config.yaml
n_layer: 10
d_model: 160
n_head: 2
n_kv_head: 2
head_dim: 64
d_mlp: 640
vocab_size: 1976
activation: "tanh_gelu"
norm: "layernorm"
norm_place: "pre"
norm_eps: 1e-05
positions: "learned"
qk_norm: false
attn_scale: 0.125
bias: "all"
tie_embeddings: true
parallel_block: false
init: "trunc"
init_std_qkv: 0.0523
init_std_o: 0.0649
init_std_up: 0.0748
init_std_down: 0.0748
optimizer: "muon_hyperball"
lr: 0.00481
lr_mult_qkv: 0.4
beta1: 0.95
lr_head: 0.00729
grad_clip: 1.0
warmup_steps: 200
schedule: "wsd"
decay_fraction: 1.0
decay_shape: "linear"
final_lr_fraction: 0.1
batch_tokens: 8192
seq_len: 1024
doc_mask: false
train_tokens: 81900000
steps: 9998
dataset: "wikipedia_en"
Each number is 128 + 32 x the weight over its row's rms, rounded and kept within 0 to 255. Layers, rows and columns count from 0. Numbers have three digits each. The size before them is the row's rms in percent of the matrix's.

# down: layer 5 MLP down (transposed), 640x160, rms 0.0747, rows 353-390, columns 80-159
# up: layer 5 MLP up, 640x160, rms 0.0749, rows 354-391, columns 80-159
down353 103:100150154112112133151147089107125150163123128128066147069116078125110138151180159120122113095142194170103160135140157124144146176160161144062071143168099158182125108177092119140117129132097142059108090178107150158098095146137175120105127204
up354 102:099156082121120173091208071073083131143106169070143113145081177141146074135101092090146103125149077099128190166135089178108120146114171141172059140108031146141085120159156203131129154125112147096128146144097158153104104118108175142147109095
down354 104:119138110136125095115176190063098143141094080147137098158125130184175141138150096147124153167086238114146165085111173132156121134194136038125149061088170166113132117115124136070179144080134119057128155157091120115124114163178114176105103164
up355 092:170159092160082115105147146143136168112164122088078150077101113142126098198079128094165129163129146129156113219111140119099130145132132147106141146200126084129146121127148087097159202074099161134146132133204178134119073116111136076163124118
down355 096:123084146127097121134110138090097105187090158168124154185129200102136081116100145138149131136137104177105169127142149117176097095166096122162133155114106110111097118141096119212156096174167122088131128148051097144177137153224137106166160106
up356 094:169175162095179094111084111131102096111142202112139172179110144091136130143141103123142109130087056130079148142152080158079063109111182107133151154160115168108081122154103114123120122158117182138078077136143095084168141068109147177144200139
down356 092:128160124058088116133190188129138174117115092104122110073150135133173103140128109118148133146184088076148123134114170101124143126196071079151133222135152127171148090102155148118120126095163124122095151080096122160134179107141172115147067133
up357 095:131185109155132130154126167126177073130157081155154095150160133173138126113131168158104113084105128137133092103166129089082066087153098072162113132119072126127077104076142087078129153069093154093115173101122158119112168145148116165132134082
down357 098:101127082157089122136120124126141057138115108106148130089150143153181073126221118178104116117146112175122154091170177137179124156176160125177093152136180084103118146134200091089098140165133135138108138169090126088174104054093156143169133062
up358 094:144207126124026137164125105108127184110121151074054085064124105195137099149177139157193139134154155097138127111078132168158166037103095155100137148137163118125131122101118099130166126077092079128165082111143117043129140105108143160120142117
down358 089:105123184138165158123157108092112131115144153085145095123134157097141101130133089124106148123151107179144099077169137123156086140099107095157106153066152202112077073106130119184159179062104124111071120164173115124085076186142132115139108144
up359 105:097145134102135138143104153112111169073110145091102124112163182125148125068027094112179141112096165119072144110200131143132111147122119123120103112174077118054156116172087112141100162116095150129126108168104146103145069121161137082163099067
down359 099:139130160158189129155135134136166123125196157137121177111111105158079086148147144115174069111113147133105131091101131115135096103100058121125117136122160124186107172081115166146057138132117119109161080092193162125071162122114164136081149111
up360 094:165103109102091153159166104130115104135199100100212167158092136145116113162175113143109062104104123089111135097135153078099102083145137085151154179150111130113107148103139148085122148120106126124168123116066156162132147120110179219063132136
down360 094:093099118061123138161099120096083125159140109085114125180154120095157122173103101099162164137174156155127108232082092156143072092104115126153096101106153152176112133105105135170100142149139186116114157173146130125189133078149125079134084083
up361 101:101113155174102111125098114107122113085171079127114099151186140163135111119135107174145093043129145109066146129124129144107122129131154065225104175128155108188123079084166131126175172114080132139094039116114151185087165169114098141056116145
down361 103:134040132172118091143091180136128094094124110159123088157055106098093110163067147155162099144155086171147186103141113156135151190125125159119216185101137097071135141131117090151146187181148064211119117093136106088128085152116113098144106106
up362 095:104183119167136117188169130152096102126171144100114148111121110115074122152163127113154070137143124107039100077114180113121137118196203134114099093133136186138080194143147164096087065104125173096142151097108206121124094176115159152087071069
down362 102:121090182101168139149093132105126147143105134171136197086170132138094149164194112142129178121163091137133180091171089172088186104104133137128109156116118177115144171156129128116155101080138116105184151136095187120183115108218079106151083136
up363 097:129136068083103118075163129091137107055115157183116174182149103117085121160146175076117131085127166123116160150117120139142179132082156178118019151082090128158145127086134145137109117138156158174104125119142070102081099096111163094110158110
down363 091:062086139106125109153112200170078123093132095083153075113115162185160123151152092172042147102150106129136053094084115196107108143121118170141169075116118121115130026108124125117152129200087105095137130105142161109138121103116127121123098160
up364 106:142105128157149070178133111130116181133138078198039123095148145160112132111110160155189097108180086146129180116122127163190121109162103089148133150110139087074138118103092112099162156111141129040154135170137115097077037147100164113157120177
down364 108:159178087097126159104173131122048153115168088115071126169167099160142056142164130178166143173140109068164163170111094107127186108134167151134100154147187142134140124147163108140107158129136120088143099118161079143109150078195152140107080087
up365 107:140164103201110130147140127158108096099114092132078052086159111107134172075135176127126097097090155143145124103130117119121125098135103095079162097130132128118146087078060081135043213140124093071109102163189141113148158158089172126094132132
down365 096:096126126127147149061139141177145101173144163111158137132116218128156141139148135159117098177156143088068097069144115116124116112170159113156168102063073144145116121167137151141169140114068141158112158181120173151116101100075118135097108103
up366 099:136201108126156105142145141131123103062150045124131167130081100051083180121108136101087159120088148136109158181103154088093158123109092154155087139100109105155126137083159111130090147123090090079083159155119137143118154145081046105141070120
down366 106:139084121101096125153181109141131105090133104066122061127102107167097135084099094128149110132156082151141158153132181121117114176124158113110096081119120136125133110105139160182143063073165121113145087113150205132154165095169135139089139060
up367 113:142046138174126096099111157119147212113123116186142046106091129121101132163143079075125133131109118137108109112134173114144091145098127124126152179077054149139132115107116098112142104124092133136084164146130135125073136173095123104138185121
down367 112:105111148146134113122155086106104152110133172142092193030146105155129158132100102121143117109155140131149135098154104097141124112086084133062109165153147178094118088147186152125051113129193163157153087207165141118102088195118145089114169126
up368 103:158181091144117153171113134115157136109123111044134152091132125122111147111129118144134137171107139127105153135118114178120079133106087121111114158098135078110161177214170115087098136085152164108157175114174122141081158138109101088088165144
down368 098:189043092180071150108162148152124107148092159212124130135147077097082124128088115127133121121138128147153106098071167144110145161140114187075106136105083131170120095111113077153168115146167102137131086100122147104195137066159125179125158131
up369 108:153119147141115166110158124074098139141082111133187072083080126106112172080092111146172161177068063171122147138141172095148119102086156123155107125184103177148085141156116102148175132093129085099141140142131087094146114146127094149089101105
down369 100:085073157167182156073098134115152137097145117157138164160157158118159209098178174081191098087093074138129080055157107110132173069116165152133161152111153116152098130100155176110196114191148136117110146105132140129100103097090122123150163104
up370 102:107147111147165143131161117118142176067166143109121146105120105139102071091127153137161145121165094169152090108158178095181160132135101084124111068141138137126144092124125129175177082161158125129092167117122107110093147106121092108142129083
down370 103:084111144111068102118108182175112121093121144144148098161103133096142101151127120121137152112168152185120145139132185179119143129117081090137090155106117126099142077121110205185128140106128153157152203130142146120103110091081184116141075119
up371 087:109145048125100118056124177106142114101096130069152158145119058116126102151105136161116092134049124144141096157166161128154129091109074209142115095059166043082127136180086085135114109121158097164114113153087108160091122108072185157111090161
down371 086:100094079079140102155099127117092193072110190091185140071164169111099130128137074140143126074174089125120149100136105110097113123166111127078122133140114205125105099185107162152126107123137144136149135081155164100097160214134072150111128123
up372 104:099114148164174100106107181116166161096075116083133053133094138032104085105096106087128093089114114097159144126142065096167148126141156105051128185091155175152179098132091143089108086107130103100149161123161106126183116105127092141135176089
down372 111:128144121160152112117090072137094143125100135116125164137112163170132084126158113136169094172118071128097172074128111034155181095137139141183087128094159121091115097132109158123085129092093085115117150140120131091117139126158107153062151105
up373 104:163126074101079122157192141053113155140143130106126146084120144180091068108104150145134166169121092153164131102189149151126146137119123107099178171141110120151101082082139096133149165104126119115146157078168141131152116130111076136143101125
down373 109:178107085111101081165126149145104120170092193133130163154152056082174131090115139098097089144162145142055124156169176143140150162111119102169160133161114097122161185117136156134140133114192161065154080164132131128168124136059135165122111130
up374 097:115075102120090126107134136117150131135129103122132134138170185146116127065090143100098083099076082132131158116143135118105126168162119139117097192145180147148149127093143116096165121184101160093194078142133106112062162151125091080158095131
down374 092:173104178150065131126121121169169159083125144134048167125104097119070083143119148129154132126093077085161190157170160151138108123107113170138151136154140120173138090089035088136111157144153085179152117137170130168106131142194164086106182124
up375 091:145105140070198124157157108141159071127165074115159085111160129075129143126149121120099141104133134043111133110140145112087126076134149219105102040172087104151161083085102103143138206158084181131123158133105172137084100128105133113136087100
down375 097:192189124135161112111075115096080146093121154091171099121126121111130122212192177149125132185169174189132098133154198222129134137151138111106128134169086134067126107106133069130104073102184141123155104139130102087092105115129126136100156099
up376 099:036159097102168050143088136084164097157199162132128078184130085091098093146179136130044204146122103113124117110138107124084131171147118102158108128150082154145104144100181091140160055132085156147102121109105149182133157116114117134180119151
down376 104:162067078124053135178128135127167187136092188081101179108114112139069132139129068119115145118140163111081202189129054173139143121152135126160154096118116126093150168116138139080117116086136061193119152096122129112132119082099146118178103141
up377 099:126132155094099125117099060132083075134171079117173144088172143109192131109155159165133103088082135088136165083159127069171134095112113151134132100124169103211078153102169141131084212133121106092142103156188136077147080101141132136141104202
down377 097:122008163132183115027178168144121118126128114162143187109101117115137133134108151143181112127125170106125112210130161132135140120120154129051159133124116121132073054120102113106140068128144107168171113125115202121086131121109093130067122105
up378 101:081134133164137111168119137173166135126123091114065115142125065174109064101128165104139167125109129188138109129074128144060145162131131108138132150078109070150112111118112140143160084128055108127134119147082159125133160164122143115115164120
down378 097:077164138098134107098158165124123150146132171147080152108205193158139148099101102191142133146094069095093086122094118135183181137088109129111147120139109092096148129104122131106090119099203154149173101125135160120113070098153178126144143169
up379 103:081118077107147159119115129148209097106164078110115119146119116177104128079107139111128137089125114169097099136153134168146160133078145128144117172103182110083083118085140138064133101108120083116138122175185129121086128087129119118098146132
down379 093:100218150081096154128126116109119164132164122065107133099102111172095149105122100164151128142137090112135126165118103035180182188158128100120108127112124120143135193104115159106071145182083088190104165075155130139170143122145150092125157159
up380 114:081117127147107193063147112151140140063160094082069117115142170118176144103118190125100144147136144099150130094126089142158149129120082102079129123158143126114160126049153119128107128139145165155146134165156144088169094105114100121109149111
down380 105:151097149098126091111129114157123078120152090127083136152134127126177079131116101138176084109125120133127108067106121159082098134153087172101135119141120121109102127130189137110195108125167132107105096191094135159109126134081119164139114154
up381 098:129155119126115092091145085107082200127189129112172152099116133137144114153167139042134131164155136102135131131117122055180106160111148137153090168103164166136189067108135161159146097126122100077159192060166192133100124108165093161184075164
down381 102:115011169148134099129166139135136096149112125133200152139147156142118173140132094137139113136106116133148097098109102134122121073110106155151164083116061167090122093105065132122147087111119151174138201162167079064117133128140120142138111177
up382 091:132127125126167137138154060106157102186145151186193170150119144122096154116163099145160157145199116123174154181141097106129106070099194145125105112162170152107142118149081101093140087133092149109173100125122128135137159182159078173138119119
down382 096:159126166120176104104179110134119139142199155083145182130173122080156147134098135141169112104091117100166117109156129083077066142125139141071168174116064177142063083124169137139128147088095146173180089144134146172084069041106145156099065169
up383 099:158170128128142135116153117140150120168175110110115101127153106096089130136127162165145179150119138115098145152144198137130091133104099180147110094087166176106070126095114168183098140119126079081150110127163110094107095159112126060104146120
down383 101:109098091172143120140100163115137124122087202123131147182066138141110139077117164106066122112141088149099129121163121095105150152138166110132115143139141105124172175160154168167148167112062103154123116110069155081141165125117174116104104139
up384 104:156137099096052088140147070124140158145182127113138190174112100130141139112107077121188156095165093126142097118099135144155120178125126078053112162112122143124193128097082160122073153149123096086114104207099125200152084175178136183189141118
down384 097:146128133144102138168170107074149113144111121116144168079096126102137111078125089148079154135106146131125104129132115153036137127193176124148123091184124150075100133166154123142140149118153180091109167133152140105126123093204140146126046151
up385 093:142125175084146089125140146139109089153121147041127155069127134146115087069095145172082159091098172127107110115111118113140090161175104069118116144131158076159104139144136117176119092087151198124191122193123162164133087130102127114150107115
down385 092:119141111096123211122139134093183111070140182114154147147052131107115094158112122115114130100165175083132154099123128110126155153149166140093153091131109150049160193115130067136104183127114137133154145129136113123187103098121112156209098180
up386 094:148180139139103123158179119135056140074130187099088168152143141133170129129107102156079108115174139152192150110105132112129118096072137170127116174092132203105127139121134140143107157108138147114106135061134159081129123140155144134127158017
down386 092:134096127148122149134124147090156132081161151121169139098126116177133097092129176126124104136105119166095142174126066132126166139158061113156125138107075079074097103152108132113168119117099169134101066174122068089166115132122163194147151113
up387 098:129199122134092137106136232089113149062112150094048139101158087091096153124079118146118134129076103082119145091078107110125119084117138083141140137153083151134201117167117118159133125134145112115140115089130136186104168134105122157175159125
down387 103:087108124066107171165105099120125034186106111160115123121223144110165119144143120099128115125101110126128109190178151079161116071098141106111086071124097172091114120139067142141148094186139109144070119138126083077110148121087161153113104127
up388 095:162126143075085097147104151158067166122130109095091155133088126088157160160119142057200112170142129133073158151125133173134104132057086122062161138121031165199113155139126104098143141156056126105090108131139146078100148090103120146164131153
down388 099:204201142079156159091157140131149140124128096172125170124154157156094133133185139158110059127113162177153100110111116164122098129120160106112095110158170087173084124144112173100118119127151117169152125152111063129120137075101226148129147145
up389 097:105113133140106167161202077145162118172143133098155107165098066141123155148119118186217129151131122085111117149182210113114063119143153154161142150148141078115089134099168125094138094134064106138077170132131170127116130157165167093129105136
down389 095:194101124124112104184090140189132089133101175150069118121149099170128120178120137150131147129129094151113209103123140123156155110078160116122164120144081124099131134112131115111145176160124157122200190127154145198128119091126094149118121075
up390 103:116152136093139134143138158052141142065194152114169137155153114063099118100192130156097188123136153182120098136119154082133106124144131070198092081127159162076093161138117120103145147158149105117140127102164173109112107119169138147189127140
down390 098:095156131084103113077143135157103094205142153135158177058123139112091074144089172159081154055129131154115128161109105153114169112099157149165151151134143129143153080161049154109070138169092145135134140148148139138140134084125113129130070126
up391 110:116131151138132093141124215145181086104099133144070086148119153095099153115115173122146137137118144134104136127130146087094091104113117158129110158158133147142103154131149149069081081148130150101102136146128159127083160115147111099131144143